Weights of a small transformer language model.
Size: 9 layers, width 96, 2 heads of 64, MLP 384 tanh GELU, vocabulary 8192, 1.91M parameters.
Architecture: LayerNorm before each block, attention and MLP in parallel.
Each number is 500 + 25 x the weight over its row's rms, rounded and kept within 0 to 999. Layers, rows and columns count from 0. Numbers have three digits each. The size before them is the row's rms in percent of the matrix's.

# layer 5 attention value, 128x96, rms 0.152, rows 0-67, columns 0-95
109:486521503491494535508519470458509464507472515475507515481511518542498478480488498510507508529492491505517521462525498529454439490515479518489526463453492477512491483514440532521559519509487486476522509536511523455477456518494526496499505512529463501467525468512501497442533507514469467525
104:472509492487509502443522482486496520499522480490497526524484530521507483519486509511409536501493468479497522497469492518531492486490479504504530510522511521526503485504459549496525462481485521513448535461483519485538440488532499480493507483512555511492497514533516491482440526510495488529
106:487483497491541500482482461460484519508510482518515493506436456488487480516514553491510555464471513497493473510499483551509503496488531473466519513529487498540471498500500493506533475518501485497468512470472488480476559469465574498507512514501529460506513522472491485480519492529529514466
099:497517480562521491484512484455536504514505501502509552537504488470462508465486519467462500521524509546520510538499466507518457518534485457483504510522552485495517505484475559494483514466526485488530505549507524470496513447505506495508471521534497490471500517516506501476499462544503488488
097:511513490508507446516475491536485451457468517509470493444469474461496510515537504470485547481533497498494504509552508472498524501490503532530485454528519548466501495487565449548491490510534496495516498489475500538482539500547522502483498499498513499525494503472468488490515491503511513493
105:473531476518484472513536540529488472459488486499454520531513496468444481515464479541456501477528517507498470496461499491532521534500483511527486505522569543516496502497484512508482510472497494504465495560530507530490502507526489475523473442470491516496495520502529515491464498522528510487
092:487537506436480458527518504545479553529528497508463476464487476489512508505483514540494483497555548480506498490473527518482447503502476480528522492533490484498482499543510489532489538502539476492510494488469514480504514503492503555530497527513523490495462480533518527484534517467501486469
095:499479512503528564498535525486498471494511484497562534527488509517505541474488498469476482474524552531517558517506490489499493486517481495472499520479515483491487492502464526477508515466479527529469531514491532481529432449512481498540471458516492462510494475508499490482494496508528479537
115:543516496533468516502521484527514523485508452484505502484520494485494552467523532496460454493511559481485491537493466517510517494517505467473476522524538461514465546501476500507498491434505495522512486503474472507474541487491452538490470488498525497473508479547535511517521491482493533496
106:509489518539496527478451497505505478508504526512501519476532514450457481475462494492493512508507483512534509469489486516479454487543518523502485551477539513497500494474479472487476480487506523523492507550526502506513467499518471464465519495452508517530534466456486484474549491532450527537
119:486498476460508468543500512499495531514475518500508501494526492458508507510471555475489491446501484493493469502456477528489501538483492460500476521530533510501490481506431555509474519518500511551498495521504509504532500482475461506523539466494541481490481488494533512478567489523510488463
100:491508490508517526508486499474542527515481511495496505526545483481508477463474509511541486516513471518532495453516466502518483500534485478528485523525495527533513519533527512493440489465530488486557515514528520506486480469509491493461496506519452555524524493525500472477521463477428497521
100:515481524455530485503500490484509502511529520490535508522502566490493489526502449554529475497494488480511544444518507476463470482488541485539458479499512472523508513536436518496512496533439512489475537520523511509546492518518504534468499528485511518506492504518489491513514495506493470519
098:488481553502487501485477558517482486492532528480484522549517524494498501499511493510478492482459472504520494484492530522541511475518476510460525488462485470509509553524565507507505488490489518514448450471514525524467540502504482534486502484445478496494482444478477508531501476496519521506
098:508485531523476538508544529468512479473534493461563504490502540492517500479477460496513479527478526462510465487471510498474489476495500550491482511479505472527484517491489528473522534449497497534449481514521482473523466519515463508514507475464484490510551446485501485505515516513500524533
112:492487495460475495501473504520518480506499486553471495511483513508494462529525495513495552526494453462507475485506530492517529496505494502481505511511477554520504506487557456536490477487506508476528471492468524526539554495485553498493516509523510488465456445458470518471517504497544516497
106:493530512500482486524518486565508513440501505509477504461471496504483495477512514483495479476465536510517454470441469514510522542477471512480515473520544519520459509488494520515504493510472474542472483535489500532528475465544504528500503467495518527505494500513517486439490517531536483478
082:500484511556485528503499483502499519507543515478528493543462504507511498475526453517484492469460481492489506488489523530459503466496516504469459453484501568525521494508475529497529495538491512504465516565479454492488487480521483467487497459544519480512486483506461482463483477504497474492
105:499474523476521534518495477487460487494544548489515503486511512497507480515519512504529485456519502495525521512498490528539498507537486453494484525513474481526527527519425477526482513481449486523473516488520489512474456477494473541515509506464532524492517516497494519477569457499493545514
108:478492485493435521498480466461524488539457491518481514517527494539535502502522519488480516490531469512484474526534539525478495493517463475520523495519484546503547465493496521502477518504487509470529441472505480475483584504517503495513497524534485475497500508492498490543504516511452492494
085:526504491470488435515493532493505477498477488488511468479485476463531522464479512490452484532512475471460506496472512453476522481462539442482524540497466487504506489469475482529496519502519529538511472444502482515509508484523502499479538504571507492528488499486472513528476500502481509499
094:523499490511533513460523470447562482474530522501509526501490517493488498499516424503479470542500487527524535511519489495480471466526526521489514485470509482477505488517437532517529506458461504512486494488503478502492484494533463527482495503529514504466508526526496501486489459521554463522
094:535503506450524496494478478500479487500459508506485474508508478491466512561528493491463532480517447527491486512525479517448485501524494502488503495515510475460515521461547468502513454473503525465477503457481517550559531534495485486526512495459513488493491539487484499507519533506527467497
112:461544481485455492518479471457551520499474484532494526484462453497498525486522521500535531566504494470489533487538514500507545530525517496486525495498497515475476507489510511486532493447522505490528492494475519501503478491453523513509521481505498516464493490487529521513502504504465444558
107:491503456476501463491535518525454526508496487517513543486455496531513555463494487486520494527506490553505520524538478466542546535450515499474503478488504474481499486502535521506508487452474485544539519515461479502474476467469499487507502512514528464473483515530498501511528516474516503486
110:524484501541507496457532506510527525484499507482455496488502464546485500544548469536461505505528455489474519538501489513544523468524525505505516526475502484495454480478509480526508486490504460496476488415484491485464502495512452518492508510518516485506502506532518512533455510506523493532
104:509482494474479523563521449498506532492505519515486484515484540568471519514515491477498519466535514513514463514512496478543518508518528484536480500506486532531477458526490507507489484503445523496513507500495513466529448528461498500467459511508497523501490486531511502465503455465491537536
104:490497509505507501511524523460505493511490540502497560510516560488491497497491503471555501462495504497508440507501515536503486517524467527499533484459487458456470498503532530467514510515508521512481499472524495471523450480481505501479486500438472495478522511438516507520527517523500452522
102:519482517472545530523534515481465526493448479486522500544477494488523475514493498460489500506514481533507482532488454476514519504497539470514459554453509498504537501494526496483503477442464451499494553491505523506538502490475507512549501519503500498527493525520508495535466476498483514463
103:518508478475536506469501502461545487473536491510492548515512480444486478519479521498408520491516478491522493492502501494478479490531495468496488499534512497508511527544477549498491502488555502485483523498506515493503485491500523497502471496546517524502429509507507489488519488527564475524
101:477535461503507536496530492514496522538558479501492516501468527511504492456486488485497521487512509480521524540492471504509517535487479446525522480495436512483497475535539487515499530501465547520487482502479468524548485527437522523515516518495519525486482469477474512490504466498502523457
085:493483512548523476473484467520494493517449525509464460516467478450460472526524472483547507488479504481495470503529496504489505507482489520523519491514479539484541517451572464471470498530516459486521491477523475499492540505508527504496465510493490497512493523473483555513490473510488519488
102:515506502479489474542496465493559512510472508499497495533492476500501475482531521496515527495505483505484453473522456470488470514538489456502468502514521513524536462485517530520457484511539497508535497520515557502520511457553519501523503492529518528525464519526517500444483470473504463478
104:447488541480523501511505535502444532524506530485482464470498502510477480537453479539462495494496469473484494461481543501508504497470444553529479520526496484474512508502538504510495466479558496495465520470469515499482474490531469468505486498482509485499522509488500459481515510503505459496
091:492513526508472492557493516528534494479529504474480498481474494507486524419486495461473488531457520474528519521501462493539492450504474528474551519498499496497464514502556489537507530477560491486535504497500521492466462489494514528452498483527485497505509489533490525488492483497499500503
097:515502523517557540535571486540440537510486511515464501480507481513521469500515501529543489482514472528513538471519471517465506513514495487503485501484511481493514496501533470469504479540505444499534506518506487518474513510494501518517493495506493500538468531505476449471537526487507452524
106:474449528506475507491531532520502489510519573451470507466507512516533483497479506459451466495516462516506469529455495495542512516478498508493476539547474519488507540482455518512474486507511505538483471486516483511465472484458481472487500539540503513514511504494484472477520503507506523502
107:506552532485571519488487494502461462490474500496500458502526494495483506514495488508509487468534489493512545485465484517477502500502497519489503504483482502505451480548473464489535495529512469506471537513516527527483479536484474501505498460486524499491527436485508514494568460500489550524
116:467501488513483502528470513490503591491458498515470464450493477519519520509508566502448506477498481491525502504465485482524524511491477477502495522545493507470492487489496472518488489514540459470515494499473502479498498512459524490519479529512471500516490499520509456523456499500468451457
105:479511517509467514485476518461564503503458549497512499483534491477508489521519524453532524510448482499510476505496499529474514541516511543504511538510490499460529499450488539496508549492520466508497500502512505485493528503496520485521527502494486513497496469454521489522478484550471458438
106:526500522490488506534487493433492456505518502506506528504457491509467475476463507458491519529502517513524482509545492505530451476513497480485515550546519472483524481476491475506467510496523505487505527527543519500472495490452511485508468550460470491514543525538499454515466481520490492500
100:481512466552491527491435465493527471526505519492468491508526489478518504548515496486472498461511476466470521486508514474488524485498502479502497486515491527477508522520522483524495502521520517488518467448472471523462523482497453511507528482506509514472525458467486524512506460517428539537
114:508460462495511514506523507501472560501495445491534525496484487471557521501527525524494488464487490502482498547525472493510531494522500468494477523474512512525541486544480474498487527491491486520527507518480478453522488463503473507528522512504526434522469473530519514548501517485470528477
097:504492503449536518523459496527512530480524508456511482521502517529508504499495512487526517477481493524522513471552491498468484497489549522563515506500496496523479468518557487541508491475532537496476553519506506504493538486504498501484525440514529539518462524498506486501503482469527556498
106:510486505473565488506526523502466513506478474516540503487494447441499506537495515544511547478470468471487556458473476501489499519516500460487523535513486498544500529544518498503533485486486498494519519487495532508522515522514505479487518479488489454495446516501493520495519533507504445500
098:539491485517525489435508470522487523514488512483503542463509526515497545553557476495500499463497480527447494510545479478521496487505519499522483468518486454517507490524513557497488532513518470479542505460510487506516465472506488485496470528515523480507493488500492521478504464454457517495
115:534535492546532498473481459484520521498550510506493462477546509477473503482490470525538486486476524528530495481522476511452450520517517510519539514507498500481520490460468461471479495491528545496521469478535456507489522534523474509458487481486503530506533532500486500518475479489486534504
105:500487487556502476548481507495511570512524487510488520487510490485508528512466521511554509534473515519509511460510518469471491546478523516538507500480472487477509509525530533470472520485496516530538510516501513502549542483457516494519481496467489489495472430501495515521480475480536477511
095:504465510534506495521491468511440505497531452474504482507520471518550485514473504504498500503501496492475545502534520501548496491488514515540459497499496538496495467506526470482459528481503500507463531502499499510531509471503473461522483485481508488519498527484508453480457504446534520422
091:509528486500491453468539512536529506518472490484501510486514508470493503501476541490466511479495532508490489539497460536516521490505524485536542517511456522517444510496499506525508502478508512485444538484499482510507529506465513471485516474495532510513488452479486557535485498486491570450
107:478506530493496485516486458514506553491533498535479507508487516431487499481458473522495527461466540509520516493463454515460514524548519498516490505478538479522480498552504520487501502534509513497507544552503505483552458508487522498478494496474495499490464497500534516478526491518472468475
106:516516518449508538485491477491459535512548495519509487519486492501539531518517490509536504478499514505483491499499526518549504535541464494462493500503446545522511475531542508465509525454506479466511499480469469487530432512478501483492469464480487498515481514542495518490519490465495502540
091:460526464508475493489479463473513532525533496497477504491489427493509482475442552470514495537496507511473499489484530508514508523522486503484503492527512473496479478489505526467432487532540531521496512514487504513528511459510467478481528508473514461519508538492528478521442500490496465490
096:499493507469471486439543524524517473475556487484491504470490517534536503488511488498505455510526552482469500521494509518515504483475516512491516499516490462484486481500421444534486502536461482513475535496488474493496449469487480512503496549530534502495513500538488484495505532513513523492
094:532526474452513497486515457499468520516523532522506530512464516487534487514477486494499540526528478496557527482511531545494499487487527508495499489475474497510540471525498567489505504479465486513499513469487483461481475548462503512468496498500487546486456455535499469528499497466501504535
098:446557520503488519492480454510475446473497470489471513515529465493475511494497521490457497489490481478488478506452465517500512512518480469468506502525522543513479526532533432472520552511528487490495503480505480516488505542474491483533503495504473514483494497487512530441536508490485520480
102:480540522518533524484510534546517510447507507514493504503482510489476531469510501526455444517503541494575517488436465466529500498481513477487524496507524489501476548523483484465546496485479505525482496510504519492477484527497515545533478506524466516492504543519503516490481505512535503497
100:460515503470508529428518494496472497495505490550491535516507536464534489469495488498484486515471508523534524498494543530483504509530483484460514535477503504493552508544449539486511485463457520517516449517488484490503507490500490520495469497523494493461497439499479495495523455504473498522
110:473484507480452469472473503528526528504454499506468488485532491508495505543524531505506487474472467529449411483489501541471481514524489501511500500508493501488496482455530494518495485543534513487488458486498502506524551481510492469519508487494507477527493547449500534478531516490505485473
085:518472488483542473476498547510477483522491523491503497494553482484518515539522506501521521443458497494476458522499485565500521513488516507486493529503474512525536525486476511502476489512503500494492499480517492495455514464429493450509507486509525486519490480485509509477516503486540574456
114:538523485514507496492510497499508481527493535515511544489492545470472526487548463448532505462537561499530491543491519506478477525480549491513505480522516493497496481490464482474514534492466521528504486509532485471478525504459526547490466522479505551468476515478502488517520473508499529478
097:527454488542505495494474505490459527495495474501506522510465548437507488508499456513523492488479482483476520525507559500468504495471531523498492520448520502479516476514477545484483501475482513485526480542531503522532495468505520486468509511495508527487443476457561485504474475504483482494
097:498516503481522505486469489473509545534523482491522493477487489486508503536512538498516525489456534491484481488521500490438479515502491478474518520525509477504520481484469491451504521556571513473532505516493506465555470484516519496498506497511556459502443499482499523507477533494479485544
106:485443495496523508510493540525460509443452466482482492508455493475544498497503521504499498479490492518519487517491483507500533487502471528522481535491522483535506501516536500512507500493513441515506511499536513440470538456497520481487441518521476460511496518507542499501460488483526514452
106:488491473496471471454482481511484462530440482496529511512538519482541498516486495457511493487523493514518515521543487477543490502512522509472489498510600486477480477469475502525480491493504460494497533547523472481485514499483469453515472525532520513480524489507524474514487506508468484489
096:492474502440463479496528530455471502513488511506488523505500532492538490468511556508514474515491495473490490474522513533479515531510468507484519507511491472498564487509488519511470510489466540513465462492557490500484483545487517528490519542514478493488509465472493493505502478450436494472
101:474461491499527479531468505544538548541508548489477516477517471495507478499533512491531518485501505508517453465530513482530477494523497502488444484525478470482507518509534473527515495493483554551552481509489505499510476509486500508476547510474503508503511551517508522496530486480534473461
090:482488485524440528515470491490509464525495469498502480488517506545514508499500522464520490501504456513545531518540495530517517493505464485485556502515482490481509481483525499512546500531499487492484508454506492474494485511496531462498480521503479529496441481490477482480483475433500552562